config.toml
num_hidden_layers = 11
hidden_size = 576
num_attention_heads = 9
num_key_value_heads = 9
head_dim = 64
intermediate_size = 2304
vocab_size = 10847
hidden_act = "squared_relu"
norm = "layernorm"
norm_place = "pre"
norm_eps = 1e-05
positions = "rope"
rope_theta = 100000.0
rope_fraction = 0.5
qk_norm = false
attn_scale = 0.125
bias = "all"
tie_word_embeddings = false
parallel_block = false
init = "normal"
init_std_qkv = 0.0424
init_std_o = 0.0
init_std_up = 0.0424
init_std_down = 0.0
optimizer = "soap_variant"
learning_rate = 0.00363
beta1 = 0.95
beta2 = 0.95
weight_decay = 0.1
lr_head = 0.00546
max_grad_norm = 1.0
warmup_steps = 200
schedule = "wsd"
decay_fraction = 0.774
decay_shape = "square"
final_lr_fraction = 0.0
batch_tokens = 131072
max_seq_len = 2048
doc_mask = true
train_tokens = 448900000
max_steps = 3425
dataset = "wikipedia_en"
Each number is 128 + 24 x the weight over its row's rms, rounded and kept within 0 to 255. Layers, rows and columns count from 0. The size above them is the row's rms in percent of the matrix's.

# layer 3 MLP down (transposed), 2304x576, rms 0.116, rows 676-711, columns 480-575
size [109 106  94  94 104  93 103 107  97  96 105 107  98 114  97  87 102 106 104 106 100 108  94  97  92 104 104 102  96  96  97 108 109  94 104  99]
[[135 160 103 114 121 119 105 141 132 129 144 127 165 159 155 147 113 112 122 138 142 120 141 124  97 129 135 135 118 130 100 117 143 161 120 134 124 117 164  69 108 118 127  81 115 112 104 124 160 181 125 159  99 175 148 115 134 161  90 102 127 156 117 124 154 107 147 128 137 119 143  87 115 111 135 162 116 132 118 149  75 145 102 165 104 149 118 130  96 142  83 160 181 134 147 116]
 [124  97 101 132 160 148 128 119 156 109 121 127 131 128 122 126 129 167  88  99 166 124 128  88 118 134 131 160 128  90 114 146  76 126 125 144 142 144 127  83 163 132 128 109 129  95 114 133 114 126 124  81 119 141 195 118 106 111 118 150 103 140 135 114 122 141 149 125  99 110 134 152 160 101 132 121  90 136 150  87 165 142 136 127 140 110 143 142 141 147 110 117 103  73 109 125]
 [ 72 154 140 131 145 111 148 163 153 129 137 100 111 103 106 140 146 157  94  83 130 139 113 113 220 180 129 113 139 120 130 115 133 102 125 119 181 133  74 108  88 133 106  88 146 139  95 171 132 147 141 122 153 108  84 123 135 119 117 157  93 149 139 160 126 116 125 122 114  93 146 102 119  79 129 109 133 117 148 140  87  66 128 125 108 137 118 113  96 130 111 132 149 159 116  98]
 [101 117 155 181 158 120  72 134 169  95 140 119  86 148 153 148 132 123 146 143 132 151 137 105 126 143 148 120 150 100 168 127 101 110 142 147  92 117 134 130 103  88 121 123 127 116 137 128 142 126 113 166 113 102 121 145 165  94 110  93 128 136  91 149 122 116 110 121 128  90 164 119 113  97 128 148 127 105 121 111 120 166 109 120 124  99 129 130 105 144 152 137 114 133 106 157]
 [132 150 133 126 145  96 107 115 134 128 186 121 101  97 151 141  92 135 126 125  79 130 117 122 153 131 132 131 174 117 117 114 104 143 122  91 129 126 139 116 131 149 100 162 130 119 152 139 141 150  91 121 122 182 146 118 138 121 158 106 107 105 131 122 120 101 109 142 109 142 123 141 145 143 129 150 126 145 146 117 138 126 106 115 118 125 108 117 104 112 124 131 110 136 121 117]
 [137 145 128 134 138 138 149 142 112 134 135 122 175 107 119  85 118 111 125 158 130 128 142 150 111 121 101 108  82 124 136 127 115  84 133 139 114 139 143  96 108  97 174 114 110 156  76 145 147 102 127  90 169 101 161 139 146 134 119 184 128 153 117 143 117 123 110 138  71 112 160 152 129  97 183 135 122 137 121 155 145 125 151 108 116 108 124 120 142 106 123 124 139 133 141 152]
 [111 143 157 110  90 102  82 109 126  82 174 148 143  93  95 140 107 136  92 146 112 128 113 154 143 114 107 100 161 153 136 113 114 131 124 136 103 127 105 154 116 154 143 151 123 112 111 130 118 146 125 156 113 105 101 139 123 120 153 108  95 157 148 105 111 107 115 119 162 147  81 137 123 123  89 131 122 125 130 161 141 119 129 148 138 124 106 175 118 115 148 141 149 107 121 137]
 [153 143 114 112 149 105 133 109 129 163 120 118 130 152 117 133 117 129 122 149 113 133 116 121 131  98 100 118 114 123 129 101 128  91 161 156 113 161 104 146 123 124 135 130  78 137 132 146 142 145 104 142 169 123 122 173 129 144 138 140 147 110 119  68 128  93 119 125  75 155 112 124 115 110 113 135 139 140 145 135 144 154 151 152 138 105 121 155 115 118 143 132 145 172 118 147]
 [144 110 170 153 103 118 145 135 109 130 114  98 109 137 174 160 104 122 154 158 157 155 154 165 125  93 128 120 114  94 133 104 115 125 103 157 146 121 143 181 137 123 114 146 143  78 132 168 135 146 128 111 111 138 156 113 124 125  98  97 121 130 105 131 171 196 150 140 114 129 149 112 132  90  89  77 114 140  98 106 156 107 114 136 172 151 139 109 116 126 123 143 120 155 109 121]
 [109 172 124 102 127 114 116 122 136 155 156 146 111 174 140  95 114 170 179  98 121 115 135 150 178 119 125  87 124 127 134 121 117  98 112 131 176 154 109  86 157 185 108  92 110 131 125 113 156 130 132 188 165 111 122  98 113 122 111 137 152 177 114 111 132 165  97 124 108 137 132 132 119 160  97 163 141 128 132 126 108 134 107 177 146 182 118 141 161 144 126 131 148 154 115 144]
 [129  83  87 130 153 138 119 148 136 159 127 113 113 171 138 126 157 119 180 141 124 116 132 103 138  94 148 173 100 135 117 137  96 151 151 145  78 143 158 177 114 132 123 130 114 137 151 128 121  97 131 144 121 109  99 140 127 109 136 123 135 133 147 128 130 143 113 121  85 155 112 109 103 125 134 129  95 100  98 133 147 169 130 131 114 137 104 156 123 180 142 152 125 114 143 146]
 [118 136 128 140 147 156 136 112 120 106 138 125 104 127 148 121 145 177 140 118  84 148 125  75 162 124 116 111 110 114 163 131  97 141 108 123 145 129 166 138 157 134 114 113 136 118 130 135 104 119 119 108 130  99 125 148 157 127 121 116 122 145 144 133 146 130 128 120 143 169 106 125 147 155 136 127 160 117 107 153 122 150 147 126 130 139 169 159 127 123 138  99 165 135 149 105]
 [139 158 118 170 163 138 133 127 147 111 159 131 155 133 130  75 127 122 109  98 145  75 175 147  91 131 118 136 128 133 158 149  83 113 147 132 151 101  91 151 127  86 105 144 178 114 109 124 123 104 139 129 151 104 121 104 118 147 142 138 139 125 123 133 146  95 122 152 128 123 114  93 141 122 143 107  98 117  74 164 136 117 116 114 128 138 149 142 157 104 136 141 131 145 120 115]
 [177  81 139  98  99 159 122 141 131  89 114 124 160 168  95 110 144 158 110 183 119 139 113  99 113 156 138 133 122 136 113 107 143 168  86 138 124 129 141 153 125 124 135 129 109 113 123 106 131 119 141 179  97 162 167 105 129 157  99 145 127 135 137 159 132 130 142  96 126 157  78 133 131 177 120 113 135 118 113 110 132 131  98 160 125 138  80 164 140 110 157 118  97 127 173 122]
 [192 157 141 158 102 117 138 124 121 139 147 147 131 122 136 141 160  95 106 105 126 121 118 129 125  87 147 127 133  98 149 109 159 149 151 166 132  89 158  90 176 138  83 120 147 148 166 165 141 167 124 154 129 137 112 114 121 136 151 146 152 111 128 158 132  97 130 109 141 110 101 139 145 125 137 132 133 158 119 118 140 153 113 130 140 143 137 158 106 130 129 136 101 112 111  96]
 [121 110 120  86 118 134 124 147 118 146 136 140 153 117 132 136 118 131 135 147 131  95  76 114  92 134 171 111 133 101 138 155 133 111 139 128 139 151 103  89 131 142 108 161 149 120 118 112  86 108 125  82 134 155 130 119 132 157 118 161 149 136 112 115 104 137 122 134 116 158 114 148 136 121 141 121 123 116  96 121 133  94 143 140  98 105 119 137  91 125 139 131 116 148  93 129]
 [152 111 130 142 129 116 147 115 122 153  87 117 162 145  65 152 120 103 133 126 104 140 110  83 123 136  56 133  81 121 116 121 213 124 164 160 125  82 140 128  98  90 132 160 135 137  98 146 168 107 121 141 117 133 141 110 140 166 190 100 132 131 111 128 168  96 127 123  95 190 138 109 126 110 129 146 149 109 148 103 141 108 168 121 146 140 139 146 148  84 122 140 105 120 160 117]
 [133 127 153 122 116 147 142 118 155 129 159 115  92 107  90 163 140 116 129 139 145 133 111 118 118 104 156 130 114 126 154  87 149 138  92  86 138 134  97 143 133 146 160 151 126 117 136 106 122 106 143 168 104 121 130 145 140  99 122 114 142 135  98 109 152 108  94 182 152  95 166 138  93 152 121 121 152 156 137 125 156 112 156 139 142 123 154 113 147 119 147 134 102 130 158  97]
 [125 135 122 137 136 147 118 117 100 140 140 149 126 137 138 139 155 164 139 154 165 132 136 119 120 140 109 124 144  88 113 163 145 140 127 171 117  99 112 134 102 109 128 176 142  92 108 157 168 136 145  87 151 157 176 129 124 182 113 155 123 124 120  76 124 178 120 134 156 115 168 144 120 133 117  91 137 149 152 130  66 160 108 128 120 110 147  83 112 110 117 105 106 124 125 152]
 [118 100 173 113 128 159 117 172 161 137 116  66 114 134 163 109 135 157 141 134 138 113  82 113 140 115 117 157 144 138  99 123 119 142 148 127 147 126 139 106 123 147 137  99 126 108 118 136 101 147 139 114 116 127 147 138 153 111 112 109 124  92 117 151 130 121 145 172 135 145 159 187 112  76 132 114 119 122 157 117 144 121 164 121 123 112 109 123 124 119 116 159 142  85 122  75]
 [129 110 130  99 127 129 102 147 111 115 135 111 158 128  95 135 148 141 144 164 179 100 171 130 129 109 154 142 153 110 122  97 146 130 153 135 111 144  97 120 155 158 116 144 116 133 111 120 122 129 168  92 128 108 122 149 153 136 131 114 163 121 115 141 126 148 140 166 141 100 117 174 119 132 121 125  95  91 165  96 125 108 150 126 148 155 163 126  76 114  91 110 130  81 144 166]
 [140 101 129 136  99 115 110 106  98 113 140 141  95 135 131 114 126 128 159 114 167  74 107 100 101  98 175  90 144 155  99 124 147 144 100 115 123 108 134 119  83 109 136 131 148 145 112  91 123 114 145 114 136  79  84 128 115 118 110 119 130 123 128 128  90 125  96 102 116  56 134 128  86 104 144 160 175  97  87 104 128 122 117 127  93 115 109 129 157 153 162  93 156 145  87 100]
 [134  89 134  92  87 145 153 124 131 130 101 119 149  74 123  99 114 147 118 108 175 140 114 196 136 106  94  96 103 144 131 130 188 133 117  78  95 143  98 130 127 131 146 131 124  87 107 151  93 144 126 164 129  94 109 104 109  95 102 157 148 136 124 156 134 109 150 161  67 134 135 131  97 161 115 131 142 101 130 153 119 129 121 122 170 123 105 167 121 142 102 128 129 165 125 107]
 [114 158 109 145 121 140 123 140 192 132 113  62 157 106  72 135 110 118  93 104 145 105 184 107  83 121 139 141 145  84 138 149 127 154 113 157 184 107 107 141 121 118 113 133 129 143 102 142 154 129 174 133 139 147 107 122 138 108 104  87 158 126 108 171  79 132 134 115 144 143 121 146 158 138 136 140 114 111 137 136 130 191 147  96 123 152 104 157 141 155 130 139 143 165 121 122]
 [119 141 116 136 104 100 112 129 157  95 137  93 114 125 151 117 117 110 145 139 127 162 171 121 153 110 116 104 120 109 102 173 108 160 137 130 136 187  94  88 161 114 108 134 125 113 126 131  98 134  91 131 100 110 162 126 131 151 138 127 157 110 132  67 109 129 139 135 103 123 106 117 102  84 126 120 120 143  72 158  63 106 104 121 145 138 119 117 114 127 112  92 143 152 163 148]
 [104 149 144 139 106 151 114  86 143 145 145 119  85 138  88 160 131 135 129 153 154 142 162 123 130 138 131 127 130 144 118 113 156 112 149 131 151 146 116 150 142 147 142 119 151 119 129 145 130 107 148 146  98 144  82 151 165 146 111 124 131 134 159 105 156 124 124 109 124 129 134 143 151 173 132 133 129 138  95 118  87 110 163 123  85 162 143 136 110  85 131 105 142 104 130 144]
 [136  88 149 122 156 140 153  91 122  93 140 147 131 160  94  98 145 147 103 173 151 118 151 110 147 128 139 105 146 130 110 116  74 114 123 112 160 147 109 131  97 150 127 136  53  98 155 110 124 141 139 155 118 102 106 133  92 164 147 136 132 128 132  77 135 136 114 167 101 158 137 165 118 128 101 101 124  94 171 150 136 174 127 119 135 156 125 157 133  97 116 111 132 149 131 133]
 [110 100  52 141 100 137 106 141 157 113 119 145  83 145 134 134  68 117 145 136 134 134 139 136 117 102 151 162  90 116 135 158 123 140 110 154 106 143 101 180  72  34 127 120 134 129 164 113 120 140 144  92 117 121 145  97 132 140 111  81 122 138 108 114 153 138 104 146 116 114 147 140 128 143 133 125 118 154  72 144 113 125 113 152 105  70 147 129 144 161 165 115  99 151 112 126]
 [137 128 140 129 102  93 137 157  98 125 141 107 107 117 133 157 104 168 127 113 123 135 113 124 117 123 193 106 130 144 151  69 127 123 159 147 139 152 117 122 125 119  95 122 161 121  93 137 177 163 107 113 167 136 126 123 115 117 174 100 103 163 126 117  75 119 137 105  35 130 122 107 147 136 142 161 114 153 136 143 158 127 138 128 103 100 119 126  88 161 109 134 137 138 144 126]
 [113 136  70 122 155 136 154 162  84 144 116 126 154 104 116 101  99 138 135 143 137 185 134 130 146 127 108 145 117 148 116 103 180  99 135 167 117 136  93 150 133 130 134 155 150 140 126 130 156  94 160 154 133 158  87 135 115 155 127 125 139 122 134 110 117 106 146 149 155 117 124 118 134 173 127 125 142 129 144 117 111 145 143 161 158 105 125  85 162 139 141 119 129 139 105 168]
 [152 123 117 106 142 115 146 128 175 135 128 129 139 175 123 137 170 135 100  97 112 125  87  88 128 112 155 118 117 136 122 101 123 150  77  75 104 110 149 172 119  74  90 120 116 122 107 153 159 173 119 128 118 143 159 145 131  99 190 111  69 134 122  87 140 152 147 112 138 109 111 141 101 130 114 174 132 145 121 112 150 164  85 106  97 132 106 134 137 120 162  96 117 132 108 171]
 [ 98 130 133 109  98 182 134 156 131 110 161 165 175 145 140 123 119 106 157 132 106 158  97 142 109 124 122 166 113 142 128 127 147 116  95 134 113 114 129 114 192 127 124 139 150 135 130 122 129 118 127 154 105 156 109 133 103 115 125 128 157  71 121 147 159 139 114 136 113 135 124 146 141 124 124 155 110 127 170  96 137 103 159 146 164  99 114 131 142 124 145  96 146 137 135 118]
 [162 124 123 137 161 149 123  92 122 123 131 144 137 165  72 139 123 147 147  99 115 165  78 119 104 152  75 108 146  95 131 132 126 138 192 150 123 162 144 120  84 121 172 139 120 100 101 167  73 166 169 151 174 111 138 105 121 156 137 142 133 139 103 129 126  77  92  96 150 189 111 129 113 140 114 123 107 140 140 136 118 131 177 158  97  93 169 135 153 132 115 133 146 143 124 108]
 [144 125 117 121 106 118 117 167 115 130  88 118 139 121 111 165 106 108 129 160 103 152 107 119 110 157 127 113 145 130 137 129 149 154 179 108 105 119 154 121 145 111 114  81 124 133 127  60  88 116  86 117 154 127 122 140 165 137 127 119 116 117 117 143 128 125 134 152 137  98 120 168 138 135  94 119 143 134 135 146 159 181 110 129 183 142 108 133 181 130 151  97 132 156 138 114]
 [122 155 101 142  79 143 160 132 117 131 108 129 123 108 148 137  99 133 113  96 125 121 141  84 111 105 126 106 117 136  86 139 158 126 137 100 139 115 136 104 150 109 120 151 138 133 148 150 151 156 102 159 102 128 127  89  96 114 108 134 102 142 143  91 113 135 146 162 143 134 135 147 119 147 132  96 123 148 115 164 121 151  85 166 183 148 129 133  81  88  68  99  92 133 101 176]
 [124 151 135 132 154 114 120 132  75 120 137 106 108 103 115 133  93 144 100 146 125 126 143 142 156 145 146 131 130 135 119 116 134 104 115 139 138 120 124 123 134 130 169 146 157  91  80 136  97 141  92 140 117  89 115 109 149 124 120 134 133 112 141 126 121 123 150 111 104 170 146 141 114  96 118 138 108  81  75 162 130 125  68 138 152 111  90 147 127 121 141 126 163 139 116 101]]
# layer 3 MLP up, 2304x576, rms 0.123, rows 677-712, columns 480-575
size [108  98 103  97  89 106 116  92  95 112 106  97 109  99 101 101 111 106 113  96 106  93  95  90  98  94  99  91  97  97 107 115  89 107  95  97]
[[175 140 132 103 172 118 141 164 117 141 169 136 127  92 114 114 142 143 138 138 126 135  78 120 117  64 133 155 121 102 165  94 174 118 129 124 155 137 143 133 101 140 113 133  63  87 167  64 120 181 142 147 128 125 124 180  97 124 169 121 134 159 118 106  89 138 148 134  97 104 115 122 140 116 143 116 134 172 155 130 103  91 128  95 132 102 119 125 140 128 106  92 126 129 139 115]
 [103 102 106 120 115 125 118 149  86 166 141  95  90 126  91 107 139 114 115 131 111 117 155 126 175  84 116 139 102 138 128 153 150  99 152 124 151 103 150 147 118 100  89 154 156 123 148 158 109 139 137 112 121 107 130 141 120 151 115 112 120 123 121 134  82  87 138 147 121 154 135 110 121 120  85  96 129 119 123  88  93  85 160 143 145  86 122 172 125 122 148 154 123  91 113 120]
 [167 135 118 134  92 123 162 148 126 116 140 123 139 150 108 144  87 100 148  75  99 176 123 153 158  92  89 128 128 181 159 107 149 118 130 158 126 137 112  89  94 133 121 118 142 143 116 131  95  81 124 126  88 126 118 156 116 104 122 143 114 114 131 109  96  92 102 169 121 160 102 144 120 149 113 110 128 112 132  92  94 145 142 151 167 146  93 149 127 131 138 165 113 125 173 151]
 [108 139 154 106  96 146 149 133 119 140 150 150  79 137 157 176 140 135 117 166 100 160 159 123 113 106 180 142 141 152  64 126  90 119 149 149  90 139 148 172 115 168 112 103 146 120  92 107 122 111 131 110 116 124 119 111 127 110 150  90 126  83 133 119 152 154 142 132 138 149 114 109 106 139 133 134 111 103 167  80 104 121 153 133 117 111 184 112 154 104 205 104 136 147 112 153]
 [125 132  93 136 138 125  96 116 173 122 120  92 178 130 136 135 102 106 123 113 153 139 105 117  79 128 147 155 116 126  95 130 115 106 132 132  96 188  99 120 145 144 150 125 116 103  90 152 106 123 124 139 137 107 119 167 130 123 174 140  58 169 117 124 101 154 132 140 143 103 174 123 135 114 148 117 136 114 125 147 146 117 155 140 166 168  85 126 129  96 138 148 172 117  76 146]
 [113 131 109  79 100 187 146 134 154 110  80 113 133  97 132 130 124 112 151 121 123 121 120  88 141 137 102 119 116 131 112  89 167 121 132  94 128 101 133 131 140 155 116 109 113 140 146 163  92 141  65 141 129 172 148 120 120 144 117  91 119 194 155 118 189 118 143 135 135 114 156 107 128 127 112 107 121 121 135 170 160 141 128 142 133 143 114 163 132 110 152 108 135 170 114 113]
 [133 116 128 132 112 103 107 131 125 153  75 145 147  83 130 123 148 140 121 133 137 138 135 114 151 175  76 137 142  97  95 162 158 122  93  96 103 156 131 182 109 117 122 140 117 136 138 120 117 153 125  76  87 164  90 115 113 152 136 134 109 138 115 131 124 141 115  96 140 108 122 105 146 103 179 133 105 135  92 137 152 132 151 131 104 142 167 135 149 146 121  83 139 133 131 175]
 [128 105  77  77 143 138 117 141  98 150 190 167 149 126 100 111 127  75 154  80 124 141 148 158 129 132 126 125 136 149 158 168 144 113 142 118 142 106 137 117 120 137 155 102 151 180 103 149 111 142 125 119 152 143 110 128 170 159 147 111 154 174  80  82  97 145 108 132 123 100 108 105 128 158 117 122 115 119 137 173 147 153 103 152 125 139 141 108 130  78  82 145 101 113 148 114]
 [143 133 152 135 151 100 187  99 134 153 131 134 153 126 126 110 131 137 138 112  76  60 138 125 142 142 138 137  97  66 108 151 130 108 161 185  95 133 146 141 105 114 117 154 131 100 144 102 133 112 126 121 146  79 121 137 108  95 113  82 117 149 144 133 102 158 133 121 129 127 191 167 143 124  88 163 121  80  51 135 126 140 103 144 156 106 100 123 130 157 102 127 102 151 126 137]
 [144 124 106 131 128 134 128 150 146 172 105  89 189 120 190  71 134 154 116 145 131 130 112 109  76 144 150 107  92  90 104 108 124 106 159 167 149 141 112 138 151 122 129 114 135 103  94 129 111  86 135 124 163 132 113  91 130 116 130 113 114 132 158 110 119 136  67 137 134 118 124 156 155 175 127 116 104 142 118 119  93 161  87  95 184 144 120 145 103 165 123 130 159 112 127 144]
 [113 126 131 138 140 169 167 126 142 137 144 110 157 147 124  92 136 112 131 131 137 112 110  84 139 164 132 120 126 159 128 119 119 193 155  80 120 128 143 131 145 118 112 169 114 122 152 143 141 129 131 136 119 118 108 188  91 113  89 141 148 145 109 141  99 125 133 124 157 139 147 148 122 150 124 162 135 158 147 105 163 124 122 136  99 157 149 158 135 130 164 104 140 151 144  98]
 [136 155 163 153 157 145 109 118 124 133  95 148 115 160 131 118 140 118 119 127 141 142 147 101 117 125 128 122 128 173 156 157 152 162 153 124 157 108 126 106 119 141 112  58 166 125 103 135 138 100 153 208  98 112 164  87 128 155 107 167  98 135 135 124 138 134 138 148 110  73 102 117 125  85 112 133 111 152 139 150 125 165 137 101 108 144 128 160 124 111 165 157 128 128  70 128]
 [146 107 157 108 139  76 108 139  87 114 146 107 112 103 122 144 140 134 178 185 138 155 123  90 167 140 123 119 104 156  68 154 103 162 109 187 131 172 130 129 123 114 200 135 146 154 107 101 122 112 186 128 140 139 129 118 109 143 154  88 147 169 137  81 171 117 127 160 180 121 143 115 112 128 125 137  78 137  86 173 173 112 125 140 123 113 146  96 186 126 120 135 117  83 129 129]
 [101 140  70 128 110 140  70 148 135 124  96 134 145 138 112 136 137 143 125 144 123 128 139 138 102 167 122 107  62 153 124 113 127 121 158 113 138 134 165 109 150 125 135 115 179 171 111 141 119 133 111 141 120 148 101  90  83 126 164 126 120 135 108 111 141 142 128 128 129 167  66 104 113 106 171 121 105 133 155 114 114 117  74 118 125 110 131 104 129  61  87 122  82 147 134 142]
 [114 139 154  77  73 147 140 112 130  87 154 131 111  89 113 129 163 106 122 185 152 169 112  96 164 131 107  91 150 121 138 107 123 115 155 141 148 139 133 131 132 144 126 133 180 121 118 119 128 152 125 159 106 103 130 111 165 102 130  87 164 119 101 141 104 146 160 155 170 105 129 169  83 140 146 101 123 106 143 156 144 110 136 127 148 107 160 125  97 160 147 142 129 130  76 132]
 [ 83 103 128 147 103 153 162 128 157 138 110 167 115 143 137 130 142 150 140 167 131 166 101 129 132 100 132 152 155 191 137 130 140 175 140 125 109  98 113 205 141  94 119 133 128 184 121 174 128 126 156 143 104 112 124 115 141  99 104 118 115 123 137 114 114 134 181 125 100 127  94 159 119  99 116 171 130 116 116 155 129 164 109 145 156  86 113 151 158 157 127 111 132 147  78 143]
 [131 130 137  91 121 120 153 156 104  90 109 148 177 134 123 129 134 116 106  77 101 132 150 130 121 167  81 100 139 137 145 133 101 137 117 139 120 160 149 130 143 132  81 139  93  96 176  92 127 186 138  81  98 108 125 102 125 137 116 143  93 135 171 146  98 160  95 151 179 149 115 145 126 187 136  98 104 123 112 119 135 112 143 128 144 134 134 138 126 139 150 110 142 136 135 138]
 [134 125 136 135 130 165 128 118 115 111 117 113 106 139 113 113 185 124 141 155 125 131 125 116 129  74 112 124 113 139 125 119 155  85 152 142 146 159 122 137 158 104 104 152 116 123 118 163 110 142 163 170 159 156 176 132 114 155 179 163 125 124 185  78 132 149  89 114 150 170 124 157 113 141 140 136 117 119 124 151 134 170 127 106 124 142 153 140 136 124 104 125 139 131 142 193]
 [106 138 124  99 123 145 170 103 145 124 122 121 102 211 116 136 109 104 123 116  88 136  87 101 149  68 130 135 165 149 101 127 121 133 147 138 143 169 130 160 146 154 129 123 164  98 122 123  72 148 153 117 156 150 120 129 142 119 114  89 146 141 142 112 103 119 151 136 120  97 156 106 136 154 130 108 147 105 154  86 137 142 156  81 127 134 127 121 115 124 159 103 118 145 153 129]
 [113 150 120 111  99 144 102 114 132 169 159 138  84  85 134 109 137 153 137 139 112 103 148 144 160 111 111 121 155 101 125 153 111  93 113 174 130  88  82 125 144  92 130 109 121  86 132 105 136 157 138 180 168 107 134 131 153 114 135 115 133 125 172 187 161 148 130 154 144 157 164 162 108 138 152 155 147 130 143 133 159 137 149 116  95 178 128 115 127 119 110 141  92 151 111 140]
 [110 131 124 100 167 180 170 114 134 112 155 151  81 134 122 172 138 111 136 127 110 154 121 127 154 126 143 115 155 127 134 129  70  57 122 158 133 135 100 112 129 154 132 113 114 123 132 134 127  94 105 141 152 142 143 156 108 120 138 105 111 135 143 116 128 142  88  95 124 111 153 134 108 114 118 101 161 166 151 141 136 115 182 151 110 120 144 112 172 105 124 143 123 107 126  79]
 [ 80 110 166 155 125 135 149 154 129 126 172 133 147 112 151 153 147 178 152 146 136 183 137 162 166  93 146 122  91 126 136  86 125 139 149 128  79 121 105 118 131  93 125 145 118 113  91 144 133 128 146 127 113 149 125  84 159 155 145 144 127 103 166 126 161 122 134 121 122 116 117 100  82 123 119 116 143 141 132 155 132  86 163 119 118 136 159 169 133 177 134 180 142 123 117 112]
 [100 152 175 136 171 161 128 137 106 160 118 146 132 103  96 105 174 122 142 137 144 125 162 134 173 114 155 129 182  95 130 115 128 142 154 104 149 115 162  70  90  81  55 109 119 139 138 135 144 125 187  96 149 146 145 131 118 122 107 106 128 126  99  96 124 130 168  99 134 135 153 117 182 178 137 159 113 127 119 162  96 143  80 109 113 110 138 167 121 124 140 125 141 122 115 169]
 [125  95 129 100 168 152 172 140 148 106 100 122 201 120 112 125 142 121 128 135 150 131 114 126 132 127 125 119 172 112 108 126 148 145 100 117 149 140 101 143 159 144 138 121 110 117 163 156 123 135 146 168 146 137 168 147 112 101  89 130 135 190  91 136 126 136 129 134 159  97 167  93 138 123  94 145 138 153 128 118 133 155 121 111 106 116 114 164 128 135 117 133 153 121 107 112]
 [167  82 118 143 172 158 103 155 153 113 135  86 155 140 118 125 129 188 175 125 104 137 133 109 102 184 130 123 110 128 107 119 160 118 138 139 181 105 138 117 183 134  98 131 108  70 162 101  61 177 106  93 159 139 136 124  89 141 118 119 128 120 113 117 103 132 122 134  90  91  99 140 127 164 143 121 130 120 142 134 140 141 140 159 107 185 142 130 135 109  86  84 119 131 145  78]
 [106 106 124  95 144 145 123 113 140 117 171 108 135 147 151 122 152 100 114 107 135 149  94 140 144 153 138 174 157 123 134 106 141 143  89 121 139  68 117 117 116 140 157  80  89 117 124  90 108 142 141 145 137 147 134 140 138  78 149 140 112 111 118 121 132  72 149 133 126 129 147 140 145 156 169 119 116 151 153 159 123  87 163 167 128 117 139 107  78  89 155 161  96 118 154 124]
 [131 155  90 131 138 143 161  79 117  78 105 132  61 161 111 146 121 142 102 166 136 124 115 103 142  86 127 125 111 155 114 145 163 145 126 152 124 137 136 149 115 117 142 150 130  98 160 127 128 115 105 121 118 153  97 162 166 108 133 127 121 101 116 162 105 188 147 136 165 126 117 178 119 142 119  88 127 127  97 118 132 137 138 138 129 118 122 122 115 158 110 128 113 120 122 106]
 [154 116 116 140 135 137 168 103 130 135 106 146 105 122 129 120 130 116 146 109 113  90 129  83 116  87 172 134 137 141 128 124 145 113 134 136 122 136 138 114 152  95 118 140 157 125 132 131 155 131  57 105 145 131 113 144  89 116 132 120 127 128 142 133 154 105 130 114 111 116 161 106 149 133 111 105 116 152 129 165 140 129 170 132 104 176 181 141 163  84 154 134 113  67 125 103]
 [130 148 114 127 113 129 137 153  77  96 130 110 145 146  92 121 103 128 152 162 115 113 139 133 157 109 109 135 116  78 155 143 121 138 130 109 142 137 106 109 115 111 117 157 175 115 119 143  87 134 138 186 145 156 110 119  95 159 150 129 118 128 127 109 109 101 134 165 122 120 144 118 134 173 140 208  93 135 120 134 143 119 127 115 115  88 112 120 140 137  67 125 101  99 111 120]
 [119 150 112 161  98  63 125 131 132  94 167 138 144 140 133 141 108 133 120 186 163 143 130 156 111 113 116 125 105 101 142 170 113 138 115 114 140 111 128  87 135  91 138 138  97 160 150 129 121 134  94 132 138 122 156 123 126 134 147 116 148 135 126 104 151 115 134 124 131 121 169 133 149 151 182 156  98 102 118 114 141 133  68 166 112  57 119 113 121 147 129 171 134 112 178 133]
 [ 90 132  91 143 148 132 132 122 125 113 127 119  89 100 149 126 135 111 140 117 114 124 163 110 185 116 156  91 170  83  69 129 103 128 131 152 121 114 142  72 133 165 126  84 122  91  85 143 183 108 140 166  88 129 145 117  94 122 136 140 134 129 131 129 110 146 136 112 162 124 150 117 146 147  96 151 140 163 141 144 159 135 170  92 118 162 134 111 130 157 128 142 151 163 144 141]
 [133 138 105 101  68 120 115 112 114 123 128 129 138  91 121 104 138 120 150 120 103 114 124 109 131 173 130 161 129 112  66 155 122  69 186 118 129 117 152 142 128 166  94 100 156 147 115 158 122 121 113 161 137 128  99 148 106 166 122 118 165 124 144  97 148 142 135 150 175 161 154 130 138 151  94 166  96 111 123 164 118 114 125 148 166 140 123 107 116 111 142 111  92 125 186 131]
 [133 153 125 132 147 128 147 109 146 136 108 109 110  76 107 153 139 120 122 153 155 108  88 140 106 120 138 139 136 106 131  78 103 116 149 130 177 176 107 117 137 102 127 120 124 128 122  85  72 122  89 118 172 139 122 115 131  75 143 109 104 120 134  87 160 141 104 126 132 150 159  76 139 118 121 146  85 132 119 175 123 141  91 125 154 149 133  96 136  97 164 149 132 168 181 129]
 [ 99 116 138 156 150  96 154  91 153  74 128 154 122 120  97 150 101  87 120 100 112 129 102 118 167 103 147 126 122 113 145 138 150 170 161 145 101 105 168 122 101 146  94  96 113 150 137 107 159  53 137 156 139 116 155 129 111 105 121  87 139 114 129 143 133 116 126 127 113 100 176 131 139 101 141 137 159 122 164 106 154 162 140  94 175  81 140 148 122 122 105 106 122 143 114 179]
 [132 128 159 116  96 139 170 132 143 129 148 133 130 114 128 113 136 109 147 150  94 151 142 165  99 117 161 149  97 154 147  96 145 109  85 173 116 150  98 108 114 119 162 113 118 106 172 128 110 138 121 134 169 102 157 139 135  78 129  96  91 137 152 139 134  89 132 149 116 145  90 151 123  85 140 134 126 101 148 131 111  90 130 125 127 143 164 142 125 136 143  86 138 112 128 127]
 [132 147 141 125 125 136 133 141 158 161 130  90 109 165 151 171 152 126 169 120 177 133 119 151 124 106 137 124 101 142 128 100  76  82 123 138 116 101 142 117 119 138 126 160  94 148 136 113 139 121 109 144  75 116 138 116  96 127 118 145 105 112 156 129 112 117 108 106 171 104  83 111 131 103 129 139 129  98 106 127 139 109 163 128 159 136  71 149 111 134 148 144 140 131 120 136]]